config.toml
hidden_size = 768
positions = "rope"
tie_word_embeddings = false
init_std_qkv = 0.0167
optimizer = "adamw"
warmup_steps = 393
final_lr_fraction = 0.0
Each number is 200 + 30 x the weight over its row's rms, rounded and kept within 0 to 999. Layers, rows and columns count from 0. The size before them is the row's rms in percent of the matrix's.

# layer 2 MLP gate, 2048x768, rms 0.0233, rows 204-228, columns 672-767
094,263,186,138,201,129,203,207,195,189,206,162,166,206,147,142,198,187,143,168,208,203,180,206,157,245,242,211,135,218,132,162,225,230,176,236,127,168,211,190,228,246,192,232,178,141,233,179,169,250,205,198,242,226,176,230,192,163,188,169,169,164,210,167,199,166,193,147,220,184,190,267,273,187,256,221,161,247,229,184,221,201,200,220,185,197,173,138,153,224,225,220,223,196,176,224,277
100,212,216,201,247,199,155,203,198,215,181,245,195,204,157,191,208,217,218,169,221,209,173,184,173,200,194,239,196,217,169,188,241,147,189,199,186,214,199,220,239,227,165,247,175,160,175,212,236,147,205,233,205,223,229,208,198,244,217,179,208,183,206,209,198,192,210,204,245,209,242,222,185,196,181,175,243,244,192,172,213,231,203,221,157,156,236,235,177,179,136,214,213,249,216,202,206
099,234,216,191,240,205,234,190,235,191,177,144,186,194,136,225,197,216,172,165,193,255,182,228,234,195,175,177,198,217,222,241,210,235,204,210,170,239,244,235,201,248,156,178,192,181,180,217,212,272,142,186,209,189,248,219,219,208,221,157,152,229,199,254,220,224,188,243,142,218,232,219,189,195,202,176,228,201,170,184,179,202,220,217,238,163,215,173,218,181,213,195,247,174,235,224,112
108,229,203,188,254,243,259,227,250,211,192,199,196,198,189,153,165,182,214,188,187,197,208,210,197,224,214,221,210,164,196,203,144,253,207,197,227,229,266,165,239,235,202,172,258,170,229,193,205,251,209,187,227,146,203,180,213,170,208,205,197,209,178,180,222,152,176,198,229,177,217,233,149,177,224,227,163,152,238,187,176,266,198,190,181,199,140,191,204,199,247,225,259,247,187,207,220
100,263,194,232,207,163,224,187,162,217,183,175,186,195,212,294,172,207,222,161,205,213,193,174,135,223,229,235,195,176,222,169,218,220,198,187,204,181,198,218,207,224,200,191,167,232,192,227,195,182,172,206,226,194,180,190,197,213,204,247,216,135,241,155,161,165,232,203,189,212,171,220,214,215,215,210,185,196,241,238,250,239,212,197,228,159,203,209,172,204,204,213,206,233,222,206,260
098,217,184,181,164,187,221,218,169,191,234,268,203,138,171,157,226,206,194,237,176,142,204,191,193,209,211,189,227,204,188,179,196,157,238,202,226,253,206,180,203,227,150,220,220,226,189,178,171,204,177,232,185,157,192,215,171,200,203,179,218,162,178,204,221,167,207,227,193,121,196,157,259,184,197,220,207,208,203,205,192,215,174,197,212,186,194,192,162,179,149,164,152,203,231,197,206
099,174,192,204,160,269,210,199,156,185,209,146,203,151,195,190,165,215,198,239,210,184,190,181,134,214,216,246,223,171,228,187,149,227,186,166,149,200,192,199,201,178,175,188,214,210,207,180,135,196,217,207,240,188,184,192,219,213,189,200,188,156,150,156,222,196,228,175,212,140,155,162,195,175,185,223,206,226,227,156,189,245,191,220,219,277,238,186,218,201,218,178,206,232,242,247,225
100,228,185,185,245,184,227,172,186,140,176,197,196,186,177,183,167,253,185,208,206,173,194,288,199,177,220,241,187,147,179,169,225,193,241,299,189,202,240,189,202,185,222,161,228,197,169,244,227,157,190,194,158,216,253,206,208,173,204,167,193,206,244,214,241,175,172,267,252,220,140,248,201,215,252,156,227,193,223,137,202,166,212,214,145,189,212,210,209,199,192,181,183,168,219,223,228
109,197,205,222,197,191,166,173,141,197,218,190,220,246,178,197,207,199,175,231,112,184,246,194,200,184,200,200,188,156,189,210,186,208,204,185,228,226,225,208,258,200,212,155,166,202,257,220,140,194,184,205,198,169,180,225,225,221,222,196,160,229,168,188,236,233,191,229,211,174,217,185,158,180,190,227,168,190,201,236,124,252,184,209,167,191,186,209,167,173,240,220,180,260,229,150,219
096,215,231,203,253,240,185,237,178,221,212,194,153,151,150,204,190,226,192,238,214,227,140,217,203,179,203,197,124,244,170,217,226,210,183,209,185,207,229,200,203,171,180,239,175,214,185,200,173,168,195,181,170,211,204,205,203,230,256,202,205,210,220,199,236,152,216,184,209,168,184,188,181,192,232,212,273,213,136,142,224,204,248,177,213,173,216,183,243,126,192,200,184,169,213,238,262
098,212,229,260,197,235,181,215,207,236,133,182,207,187,214,196,234,234,204,203,257,215,197,211,140,213,169,156,162,161,204,214,252,205,223,206,178,236,215,201,226,197,183,246,232,162,222,205,228,141,186,233,230,225,194,238,182,252,186,207,211,207,191,166,172,206,206,185,177,125,192,178,202,216,202,220,202,226,152,224,203,187,258,192,220,169,258,186,153,224,182,223,158,286,242,204,165
099,184,188,214,227,177,252,199,203,209,178,227,193,222,191,237,201,171,254,220,165,237,202,130,212,201,219,160,243,258,199,174,202,159,231,178,130,185,160,156,204,234,199,197,128,159,236,210,214,129,190,127,177,223,193,192,242,177,236,157,165,193,191,179,191,225,247,193,164,212,220,128,120,218,146,274,203,253,166,223,228,200,260,197,184,204,233,229,190,242,197,214,172,132,157,221,151
099,204,264,200,223,224,206,166,188,203,179,235,210,230,193,221,209,213,172,203,134,232,221,212,217,209,180,175,221,182,156,208,216,198,255,177,194,214,177,187,163,184,214,173,193,135,268,210,226,231,171,177,180,193,223,204,185,227,177,225,236,179,219,136,210,208,193,146,230,198,169,206,201,195,190,232,188,183,215,255,172,218,205,215,180,165,199,180,240,224,250,202,210,230,199,256,254
101,169,192,224,189,227,224,169,219,216,189,154,213,190,243,241,226,195,158,218,190,228,157,216,183,213,183,213,176,170,240,218,183,221,224,179,175,226,198,217,247,176,171,194,160,181,186,162,234,203,126,190,170,162,197,202,210,181,191,218,151,182,189,183,225,191,177,230,168,149,222,146,153,191,158,189,190,190,211,241,258,194,208,172,231,182,217,135,257,196,257,150,227,205,250,198,189
100,234,211,139,211,258,194,242,137,183,238,203,259,191,182,205,204,177,173,207,173,209,205,234,134,188,218,152,211,233,188,143,210,202,259,147,177,180,185,204,215,150,207,236,121,295,206,211,179,116,175,232,225,204,210,220,219,210,226,190,166,214,191,175,168,225,262,214,169,193,208,187,184,214,186,218,174,191,198,221,238,207,148,243,200,157,222,210,227,220,228,198,235,189,179,210,286
098,213,175,149,190,221,228,227,214,242,220,218,169,164,187,201,211,201,217,196,190,224,198,248,168,159,222,184,193,203,119,142,215,182,166,179,186,190,199,171,199,204,203,233,248,223,226,226,152,244,169,220,150,178,223,252,221,232,189,182,212,192,213,237,252,249,170,179,202,186,191,158,212,250,211,223,188,207,185,190,220,159,175,268,160,189,220,212,190,180,233,175,182,211,211,228,141
096,221,309,184,185,194,194,246,151,162,229,127,238,235,200,175,179,224,178,185,193,181,267,169,241,258,232,213,238,145,234,211,163,197,193,264,122,175,159,180,164,205,189,206,184,240,202,212,171,149,205,183,145,186,181,183,216,189,234,186,194,201,184,227,175,211,261,193,154,205,200,169,186,254,234,216,220,204,179,182,297,198,212,154,201,193,209,158,189,194,220,199,206,189,180,172,218
106,222,193,216,196,156,213,145,186,209,149,200,171,176,184,177,199,220,191,155,248,207,187,215,159,207,256,237,211,213,234,191,200,153,237,302,188,192,205,210,203,199,226,177,155,230,165,176,256,194,247,219,228,176,201,176,169,195,181,216,239,177,188,258,203,240,210,192,241,204,227,159,173,200,236,182,187,168,167,172,209,270,250,180,242,167,199,196,213,238,233,193,182,192,194,159,228
099,171,218,140,185,248,218,121,181,163,187,237,221,202,173,195,138,195,157,225,211,221,187,255,166,241,204,212,203,238,137,193,194,221,191,226,199,222,207,195,198,148,201,155,215,147,218,184,185,172,192,250,159,233,158,198,179,249,183,225,191,165,214,193,222,213,187,193,181,178,230,203,232,157,264,212,211,151,183,212,234,203,200,205,230,205,192,225,253,216,213,207,188,190,206,195,174
095,189,160,193,202,201,184,157,193,199,212,126,238,209,202,175,196,198,163,224,238,250,237,174,150,221,205,194,215,192,199,170,246,206,180,151,229,191,188,180,237,170,182,178,180,199,211,203,155,236,212,158,163,167,239,244,135,177,202,194,191,167,233,250,147,181,186,217,217,167,201,203,169,185,264,189,232,204,224,230,161,183,194,191,192,166,170,215,177,173,193,184,137,226,223,241,211
091,197,152,169,211,161,227,171,205,152,170,167,208,185,191,195,207,243,201,175,152,189,208,166,202,174,202,221,216,227,192,224,168,166,194,260,160,191,221,271,163,217,207,232,171,258,204,134,218,198,195,199,128,183,182,198,209,172,204,226,211,192,214,199,241,202,214,162,198,218,132,178,187,174,145,199,224,218,194,183,206,183,195,188,236,154,201,166,192,187,178,199,205,202,165,137,213
098,204,173,183,242,168,219,224,262,183,134,212,229,206,197,178,175,197,221,186,194,184,216,245,183,254,190,224,210,220,146,180,235,212,157,212,172,204,183,201,238,190,220,145,198,165,205,183,248,238,194,180,157,196,198,193,177,222,141,233,185,217,175,183,218,226,192,236,183,196,181,209,202,228,208,266,178,169,200,209,185,205,215,237,208,204,226,135,192,170,229,198,191,209,241,153,139
104,214,196,191,169,272,210,253,185,167,196,216,212,226,202,199,186,191,210,162,143,226,181,191,197,173,205,143,213,203,210,230,282,179,180,153,231,175,207,168,196,217,195,186,123,170,201,227,233,131,199,194,168,175,185,173,166,165,224,209,205,226,246,207,156,130,187,245,251,136,251,184,145,191,195,163,200,185,226,160,219,197,212,215,153,171,211,139,215,170,173,223,216,203,162,143,136
099,244,253,198,208,191,172,217,193,223,192,198,200,190,181,166,213,196,188,140,176,248,207,220,167,225,223,146,204,139,191,241,186,205,236,180,153,203,196,200,196,199,218,196,192,182,181,161,165,259,206,213,168,244,230,138,166,183,152,174,214,217,220,160,220,148,230,194,220,187,227,157,184,220,264,218,169,203,218,184,231,296,210,147,233,205,191,264,150,155,169,182,213,187,190,222,183
101,181,212,200,195,183,279,190,155,173,209,215,198,210,168,186,229,172,249,229,221,208,175,208,201,131,170,220,175,194,160,229,205,184,213,214,171,212,212,233,179,221,210,225,166,175,188,194,183,156,232,193,184,214,230,192,239,139,223,191,213,216,259,185,236,206,198,167,167,181,194,156,228,202,216,207,206,253,189,266,179,234,203,172,177,99,175,198,191,213,225,187,207,188,172,237,197
# layer 2 MLP up, 2048x768, rms 0.0224, rows 204-227, columns 672-767
095,185,177,218,234,167,175,213,123,213,174,184,202,258,208,210,241,233,209,212,166,241,179,196,235,201,184,236,151,201,193,246,185,154,189,233,175,193,151,249,202,188,237,152,279,234,225,245,175,196,216,219,184,216,229,220,217,252,242,177,218,159,233,191,254,213,189,153,266,180,197,160,198,172,198,228,204,234,155,223,166,200,192,244,175,224,179,205,218,211,210,172,151,167,239,201,176
100,196,177,231,160,135,198,168,232,216,188,228,208,173,172,175,208,161,197,229,294,212,193,215,206,176,194,218,231,237,246,271,278,173,224,193,182,244,170,204,178,142,187,213,212,157,187,161,174,153,207,231,233,198,217,149,242,177,181,174,243,200,261,172,165,158,238,194,176,193,184,148,172,223,182,157,229,229,139,197,168,193,228,178,127,231,209,165,242,211,182,203,163,215,212,171,143
101,231,230,173,202,163,179,221,163,225,181,188,210,206,194,212,190,215,176,145,189,188,229,240,237,138,243,140,164,260,164,216,190,180,176,218,168,214,212,172,196,204,186,240,175,255,228,115,184,245,221,143,220,202,228,223,253,196,195,204,188,193,241,186,205,199,125,193,212,229,156,213,184,199,201,220,193,219,271,229,224,157,206,162,240,187,207,229,127,145,230,209,239,203,206,215,222
102,190,179,203,198,212,188,256,233,262,170,232,237,180,177,170,209,193,176,217,189,158,208,259,176,199,196,215,193,225,188,173,167,254,245,205,219,129,212,153,246,196,182,211,234,158,242,191,194,247,157,161,238,223,204,198,256,183,213,201,262,211,195,198,198,155,203,172,172,208,238,211,216,163,244,226,161,196,195,198,233,275,246,225,252,201,171,223,138,139,201,214,226,218,194,149,170
100,146,170,196,194,213,186,216,167,147,190,179,179,229,186,185,157,241,206,193,190,183,230,243,179,238,175,204,224,137,211,233,196,209,203,92,216,192,227,205,236,146,176,166,158,196,203,240,177,158,176,215,201,151,168,202,204,157,266,219,155,149,207,166,180,141,195,212,214,230,196,277,196,185,283,273,151,181,225,190,232,216,171,214,209,200,181,178,208,186,158,199,235,173,201,224,214
096,224,193,172,200,191,201,222,206,136,194,181,255,179,186,201,227,203,182,219,231,209,193,179,185,187,187,218,181,198,196,202,193,208,190,259,174,185,225,160,166,199,196,202,257,196,208,172,194,195,177,187,193,168,183,205,204,264,229,217,177,201,189,191,225,228,191,141,145,231,247,191,250,207,245,257,232,227,276,201,231,211,223,177,193,245,158,135,255,188,156,209,139,197,205,242,150
096,187,183,184,273,220,200,202,214,215,266,221,232,216,224,202,241,212,222,229,229,229,199,178,214,174,175,231,206,173,182,190,216,170,228,174,206,215,260,255,206,215,224,199,231,163,233,226,226,189,193,136,178,188,249,215,241,230,210,241,204,201,188,168,172,134,209,183,204,224,175,227,174,237,193,208,182,226,182,224,161,214,216,201,254,186,211,190,223,229,215,232,214,155,190,178,196
099,193,251,211,248,219,205,212,125,195,177,140,109,184,201,199,206,189,186,208,200,175,199,281,194,148,199,182,242,217,199,219,141,140,207,198,144,263,116,216,175,202,187,183,214,211,220,204,228,176,135,203,172,194,288,145,192,178,171,232,220,279,183,214,177,252,238,228,209,207,207,162,191,148,189,243,204,190,236,187,204,198,128,199,216,284,191,201,192,256,208,184,203,225,209,211,216
107,223,267,191,215,229,220,181,212,186,223,242,163,172,196,152,205,222,223,195,202,241,212,218,222,244,141,231,122,238,213,199,209,167,194,180,173,206,200,158,226,184,156,214,178,175,222,227,190,184,212,197,254,181,256,229,168,234,146,186,216,226,194,177,242,231,243,175,223,192,202,241,208,210,204,186,239,227,132,197,207,172,255,166,183,173,188,221,236,166,243,168,204,185,212,233,195
100,180,194,193,168,194,197,164,223,183,201,206,194,241,160,208,175,168,231,247,177,253,163,184,221,197,263,217,276,195,162,193,220,216,214,157,194,167,184,146,230,246,175,187,195,166,238,172,198,232,199,212,218,215,201,240,157,200,183,216,240,140,275,197,246,266,160,235,203,184,221,243,231,225,180,125,198,205,195,225,203,208,215,182,192,182,156,201,177,198,218,199,252,220,198,219,235
099,197,198,243,212,193,214,166,185,240,186,197,211,202,135,227,207,235,159,215,198,213,207,204,176,205,195,254,183,215,237,196,214,221,162,181,201,238,206,220,185,210,250,203,186,191,200,193,204,155,208,198,202,207,186,204,247,240,226,200,209,276,163,213,234,197,205,131,165,226,172,189,188,160,189,217,167,186,198,248,195,224,204,261,169,205,196,223,217,191,219,235,163,203,215,178,184
102,194,193,171,155,190,214,185,164,207,253,198,205,256,212,228,212,213,210,218,205,215,224,218,180,274,230,217,225,159,206,190,179,208,242,204,176,186,233,161,233,178,217,138,180,240,249,253,188,264,200,168,184,156,223,212,181,245,211,179,210,200,237,179,205,151,192,190,268,189,181,167,219,161,237,181,233,282,214,216,155,232,203,238,160,202,223,205,184,239,177,220,254,177,189,181,244
099,147,202,148,184,234,157,191,166,172,214,198,223,217,210,221,257,278,150,157,178,207,158,226,191,195,209,228,218,185,198,217,155,206,189,205,184,225,229,212,217,203,178,207,207,206,214,207,188,170,210,185,157,179,195,270,172,202,199,235,187,174,192,202,224,186,206,213,198,199,185,249,206,223,228,240,153,248,195,239,228,207,170,200,220,197,235,233,165,136,174,162,163,192,167,225,231
101,194,211,185,188,169,193,213,199,183,234,210,224,151,205,204,225,237,212,206,228,161,230,139,181,185,171,244,247,175,206,213,192,169,189,160,199,201,201,151,177,234,216,271,248,162,215,240,240,198,219,193,195,181,172,200,194,153,130,181,171,200,242,237,234,206,173,212,179,189,202,222,155,158,248,226,176,173,184,203,240,151,172,153,201,226,144,159,192,183,284,229,212,202,175,240,186
099,231,251,251,214,239,220,170,236,181,195,198,231,196,197,195,245,174,227,238,189,133,250,162,198,214,217,191,232,221,203,226,139,153,158,180,205,214,193,181,219,172,170,212,186,244,231,166,228,230,160,192,202,137,206,190,209,235,216,224,170,176,189,235,170,198,161,178,137,204,220,188,176,217,170,188,157,214,220,196,241,216,256,214,184,190,201,205,191,231,227,257,215,187,191,212,181
099,243,191,175,155,247,261,149,214,225,175,172,200,227,202,196,158,185,122,157,179,203,201,216,195,196,271,199,273,199,253,216,184,212,198,214,226,250,284,210,193,203,234,258,175,174,201,220,204,177,174,190,176,227,200,167,208,158,134,209,108,180,221,140,233,238,196,188,208,229,238,202,252,173,218,194,190,226,281,191,199,186,215,183,178,184,190,192,232,190,252,206,196,248,229,184,232
098,159,238,210,240,182,169,185,215,221,204,131,207,201,166,240,190,200,203,207,195,159,176,169,169,216,230,196,255,185,208,171,139,232,189,250,270,205,238,113,173,235,186,212,191,168,252,215,218,172,215,198,246,173,158,210,210,217,216,172,210,237,230,146,187,239,186,199,226,196,236,186,214,203,133,210,219,206,158,206,150,207,195,189,221,208,179,207,197,190,187,213,223,221,195,202,240
103,172,179,152,172,197,201,206,148,161,202,260,210,233,213,150,144,229,205,215,162,202,189,173,220,238,172,227,262,239,159,254,187,176,241,193,173,151,230,165,239,234,210,187,205,214,203,150,153,199,208,228,181,192,236,230,167,214,218,196,199,219,163,248,188,255,232,205,218,205,201,180,139,212,248,192,194,184,283,213,207,245,134,239,211,190,195,220,204,164,210,198,238,246,218,252,211
096,173,220,183,183,176,200,247,240,224,220,146,223,189,157,193,214,219,201,141,266,201,229,196,174,198,176,229,198,207,111,248,257,193,194,257,179,226,181,172,178,212,137,201,208,198,231,218,165,153,171,241,207,238,171,161,213,166,240,157,209,204,163,224,228,228,230,129,278,229,147,212,229,218,212,159,183,191,218,194,221,189,188,228,198,201,230,194,260,228,183,224,174,213,201,176,215
099,230,166,224,180,166,198,193,204,205,145,221,157,235,160,249,186,225,237,192,227,216,242,233,211,244,193,190,245,240,137,205,193,259,109,224,164,206,170,189,154,217,178,120,200,203,239,206,235,162,193,218,199,226,233,216,186,193,156,188,197,213,175,185,158,207,172,167,171,209,167,232,203,137,221,232,177,252,240,221,206,152,174,173,303,248,274,208,166,252,177,220,215,234,154,205,206
096,215,221,174,202,250,234,291,206,199,204,224,176,232,250,211,254,257,246,194,134,232,218,153,195,197,239,172,199,243,217,184,182,220,204,216,210,212,208,136,175,154,176,195,220,185,245,210,218,201,174,252,228,279,165,185,238,202,210,246,222,160,186,232,222,206,225,221,188,146,178,236,158,224,223,186,196,151,147,178,193,255,179,227,214,149,152,189,185,177,221,196,220,258,259,210,205
099,179,142,189,227,250,188,209,169,183,166,209,214,206,213,119,219,175,170,205,187,178,251,190,208,210,164,160,198,201,215,191,235,169,186,215,161,240,235,211,173,217,190,183,213,217,227,176,220,131,184,203,201,136,166,208,163,192,222,172,223,182,166,156,147,227,180,240,205,198,211,213,205,259,206,221,202,265,187,229,199,188,164,244,165,204,173,230,184,211,190,157,251,217,197,199,215
101,237,239,168,181,184,183,146,241,222,191,154,254,216,236,199,212,218,165,211,165,182,220,199,188,222,219,193,179,168,255,181,142,270,150,189,264,170,148,220,218,227,224,206,225,191,206,179,212,205,174,278,199,259,200,234,251,174,185,174,191,245,216,196,214,158,258,196,124,239,234,271,162,204,219,218,235,228,234,197,146,175,211,156,182,254,221,217,265,215,250,241,175,224,176,212,207
099,219,211,199,196,149,138,153,234,165,242,208,188,195,220,202,253,197,158,144,153,177,192,234,197,229,205,176,211,147,166,186,232,220,215,186,235,188,201,228,180,239,220,153,217,215,223,180,214,251,244,172,182,203,189,205,196,213,184,163,183,161,177,187,208,172,155,187,219,178,205,204,195,184,258,187,188,200,168,226,225,211,184,217,291,238,217,205,217,186,222,176,210,184,170,221,168
# layer 2 MLP down (transposed), 2048x768, rms 0.022, rows 204-227, columns 672-767
097,231,164,161,120,230,229,240,218,203,204,151,194,226,195,222,201,199,203,174,209,173,191,153,106,219,212,233,211,203,179,175,229,180,172,217,168,228,173,244,195,172,159,232,128,231,246,165,206,127,204,119,185,208,155,221,159,133,177,195,203,198,146,160,134,226,191,219,212,224,219,211,193,181,180,206,151,196,260,196,203,185,241,127,213,173,256,222,153,204,197,178,240,204,162,199,179
101,201,137,198,168,217,182,187,139,194,213,194,198,168,190,212,159,174,223,192,178,241,220,189,181,202,267,172,188,248,226,174,151,212,132,228,196,234,244,208,191,160,200,158,246,252,176,215,263,197,203,222,258,217,235,233,207,199,214,232,184,198,244,209,206,196,231,174,217,242,264,251,226,189,199,231,177,179,166,185,201,217,159,190,188,125,180,161,167,229,242,173,189,212,190,216,212
102,153,177,192,176,208,236,203,212,237,243,226,221,192,224,208,232,210,249,151,212,179,207,237,193,180,223,205,216,180,198,201,200,198,184,221,215,194,180,160,156,209,192,238,218,178,186,241,149,223,216,209,190,177,183,134,189,217,167,225,150,167,221,244,202,216,250,165,225,213,192,215,187,158,181,239,233,204,206,205,252,207,179,225,196,185,174,237,242,178,233,198,193,197,180,187,238
092,215,205,205,157,213,184,216,178,211,194,224,168,202,208,174,210,264,229,212,214,112,211,221,209,199,215,147,167,219,196,203,246,188,212,224,172,196,218,220,185,227,189,161,225,206,198,238,167,123,169,201,176,182,188,190,169,184,232,138,230,181,185,191,159,216,210,183,232,189,223,145,197,256,167,177,158,258,201,206,208,198,212,222,211,210,218,170,193,203,227,194,157,135,192,151,222
099,193,195,120,162,191,189,182,220,177,211,154,224,206,194,216,185,226,185,229,197,172,240,186,246,175,229,247,242,154,207,212,195,202,149,143,199,229,188,201,226,178,111,192,224,210,167,254,241,213,147,189,157,186,236,156,201,174,268,187,189,237,180,141,194,166,239,177,177,204,187,267,180,193,235,210,232,219,215,194,194,213,182,209,183,222,219,208,174,178,199,204,232,217,195,177,203
098,168,232,247,182,249,215,233,238,204,161,189,198,140,150,233,229,158,194,163,202,169,176,175,191,180,219,218,205,208,187,177,171,216,222,237,212,161,182,192,138,223,230,180,185,221,174,213,213,199,208,239,217,212,159,159,198,215,224,229,157,194,252,197,213,193,259,182,223,235,229,146,127,223,217,181,160,248,188,198,167,203,260,224,159,251,218,217,176,212,194,197,178,178,198,236,202
096,260,242,194,217,173,169,201,177,215,216,179,241,220,182,164,152,212,165,195,209,167,189,194,160,166,236,245,231,221,229,288,192,173,280,149,181,217,218,203,172,230,286,146,209,220,220,249,221,160,224,209,194,240,153,219,196,159,266,153,231,178,212,217,204,149,186,184,187,200,173,251,210,226,208,193,154,234,229,222,169,186,202,232,175,228,199,223,198,215,205,207,227,193,191,150,233
100,155,207,203,225,239,191,164,205,178,212,188,250,210,174,222,171,210,166,185,194,173,204,244,194,168,159,155,215,215,189,184,236,213,181,201,202,190,235,151,184,216,211,191,233,159,199,218,214,202,143,258,191,215,160,206,241,134,235,185,191,236,211,220,195,195,202,189,244,234,217,166,189,148,165,217,206,217,196,270,145,175,202,162,164,209,166,178,229,183,202,147,208,187,201,187,233
106,235,186,211,215,211,184,240,182,179,238,266,158,187,204,196,182,230,206,200,171,232,188,198,144,183,174,189,215,185,264,223,189,189,232,199,191,216,197,215,213,217,240,214,187,230,187,272,248,190,223,197,265,191,186,218,166,250,166,221,186,219,180,189,191,177,237,203,254,223,169,206,181,231,171,171,196,169,211,176,169,209,139,237,182,175,174,234,167,164,159,227,204,239,206,257,203
096,219,174,208,170,181,209,245,201,199,155,179,176,214,203,223,231,195,188,256,186,202,200,203,203,205,167,268,203,246,220,211,199,216,225,221,240,213,157,183,218,172,218,191,205,203,182,192,194,203,180,183,204,257,198,210,252,178,245,190,239,260,194,252,222,179,212,181,232,174,234,212,197,237,225,200,247,206,247,126,235,233,272,211,214,254,193,190,223,132,197,203,247,146,202,206,211
097,174,217,204,224,247,188,190,188,234,151,215,192,196,187,229,169,188,189,214,214,171,139,153,214,147,153,155,161,199,197,172,176,178,243,142,245,222,196,186,213,234,205,239,182,234,184,190,168,218,251,215,182,199,200,149,248,164,162,205,202,227,102,167,195,166,206,182,141,216,156,178,169,192,206,158,188,192,194,224,185,186,194,163,140,258,215,160,204,200,260,228,166,167,232,236,182
100,212,229,194,181,193,176,207,194,206,173,255,190,210,197,270,177,191,207,218,219,275,150,196,226,247,214,182,211,177,216,239,164,198,200,234,188,195,192,195,153,230,240,195,205,215,211,228,225,193,186,132,167,229,214,227,224,203,230,177,211,181,166,181,238,157,235,142,203,242,255,191,216,217,144,215,171,272,106,172,207,232,215,210,198,157,218,169,213,182,205,220,211,137,155,221,165
100,154,145,197,214,169,143,214,240,188,212,203,158,158,200,192,211,229,227,192,188,185,196,170,128,164,216,185,175,116,223,189,209,240,266,261,203,197,192,209,159,178,188,209,199,218,230,201,228,214,161,185,150,176,216,152,222,201,244,205,161,203,230,168,232,174,161,239,228,241,165,185,183,251,205,162,226,163,252,178,169,243,179,198,184,162,182,180,257,210,179,190,216,166,226,141,180
100,218,177,185,207,147,217,185,225,259,254,222,195,224,169,237,171,190,191,166,182,221,275,162,175,175,248,215,178,201,219,248,284,183,189,211,209,191,188,186,157,220,197,247,196,204,212,194,188,213,202,171,194,154,212,234,247,206,205,174,256,218,214,200,185,229,168,173,188,211,174,231,89,238,171,200,133,171,177,221,160,226,222,193,243,214,185,203,213,245,211,179,261,252,246,202,241
100,279,278,193,241,187,197,181,164,201,197,189,196,269,149,255,182,232,231,218,270,181,222,229,181,207,183,204,149,257,189,202,140,164,239,211,221,176,205,182,173,226,229,238,198,180,209,246,186,142,185,233,212,219,189,224,197,150,149,166,233,234,179,151,188,174,216,213,181,162,177,154,176,163,175,208,256,219,219,203,201,223,211,155,208,238,197,258,192,189,283,167,190,240,210,220,251
099,220,182,204,184,162,156,188,176,171,242,199,187,215,184,211,215,184,225,197,202,203,197,235,171,177,212,202,206,131,191,239,144,161,211,242,171,283,192,195,195,226,224,219,228,173,201,206,226,261,270,159,154,201,205,210,257,171,248,168,204,228,129,227,281,186,190,207,206,178,196,209,167,148,152,203,207,214,285,160,187,247,219,192,142,208,170,225,207,165,219,195,223,224,245,183,243
099,200,224,184,215,216,208,200,249,162,240,249,234,223,217,148,209,250,201,219,285,163,194,199,205,192,209,245,227,192,188,175,185,218,240,217,262,245,158,250,234,191,219,202,208,208,175,261,209,184,164,228,212,235,150,255,154,171,184,199,208,152,193,195,196,220,213,226,186,224,191,216,202,198,201,228,199,212,169,282,239,179,173,200,227,205,172,157,248,201,151,155,189,194,217,167,123
102,238,179,218,201,224,227,170,161,188,156,173,170,168,217,250,213,154,194,140,286,203,144,192,215,230,252,230,197,169,140,183,178,204,204,221,192,248,190,230,186,231,182,174,172,199,203,190,222,194,203,203,231,199,129,211,217,115,158,188,149,175,194,264,194,219,198,188,207,195,157,225,222,179,203,226,177,161,156,198,206,217,211,189,205,268,236,187,238,243,273,175,175,228,250,178,223
099,197,213,212,211,221,189,243,189,188,200,181,235,189,263,228,216,181,176,275,241,172,205,195,221,190,202,200,224,231,189,170,223,231,175,181,205,191,270,143,232,197,158,181,212,179,195,158,233,209,174,193,190,191,225,176,189,177,208,190,142,219,248,160,233,223,160,183,202,168,215,249,218,213,212,142,213,199,176,234,178,232,170,193,228,192,166,232,244,192,212,177,170,185,182,207,247
099,190,221,214,207,203,177,169,199,240,216,219,127,181,164,231,195,203,223,191,228,248,244,195,196,184,188,163,190,242,171,158,242,208,170,159,193,195,246,238,253,188,226,146,215,188,223,208,184,223,176,186,192,219,223,239,202,238,196,234,181,166,239,208,205,193,184,148,229,184,181,209,170,181,227,193,221,243,208,216,233,187,190,223,186,172,216,252,135,196,167,200,202,242,234,218,272
097,222,130,210,208,227,213,253,179,223,193,205,177,184,234,187,175,211,251,229,215,171,232,237,243,197,240,179,172,186,197,191,212,212,209,197,184,173,249,157,205,196,232,166,198,173,162,220,174,199,170,248,257,245,192,192,229,213,197,232,206,147,234,234,202,259,168,181,164,223,178,182,171,230,221,196,195,218,206,212,218,217,160,268,235,137,177,248,196,221,250,209,183,165,217,221,247
100,197,148,245,175,243,176,215,170,182,178,158,176,230,235,160,198,116,170,170,186,191,222,187,211,220,161,215,201,216,239,168,236,213,211,151,218,184,188,234,175,240,155,183,186,198,201,148,231,215,169,172,247,189,175,158,176,185,157,208,216,205,200,172,154,219,213,216,189,170,195,198,247,217,218,231,215,153,244,212,260,213,194,193,120,227,157,199,248,210,172,188,145,214,229,192,156
100,200,229,153,189,170,229,193,178,198,201,201,187,176,169,203,192,183,239,212,182,181,205,188,175,226,216,197,215,219,196,149,228,141,151,241,170,177,200,208,198,153,214,187,183,255,210,176,234,210,197,244,225,201,215,241,217,226,203,189,187,202,178,224,200,208,241,178,187,224,235,203,209,182,120,183,222,214,201,222,171,230,180,189,249,162,259,211,170,221,133,153,163,178,246,192,190
101,182,192,190,226,171,231,168,163,200,177,209,253,170,203,225,198,206,187,209,207,201,272,195,186,177,222,216,271,184,228,200,176,207,255,212,204,184,137,233,199,195,189,204,198,177,216,192,176,252,174,228,184,237,187,190,233,247,223,250,253,264,193,266,196,217,175,245,142,201,208,239,206,221,201,230,247,194,242,156,168,209,168,164,171,191,194,212,210,212,187,186,205,234,190,246,212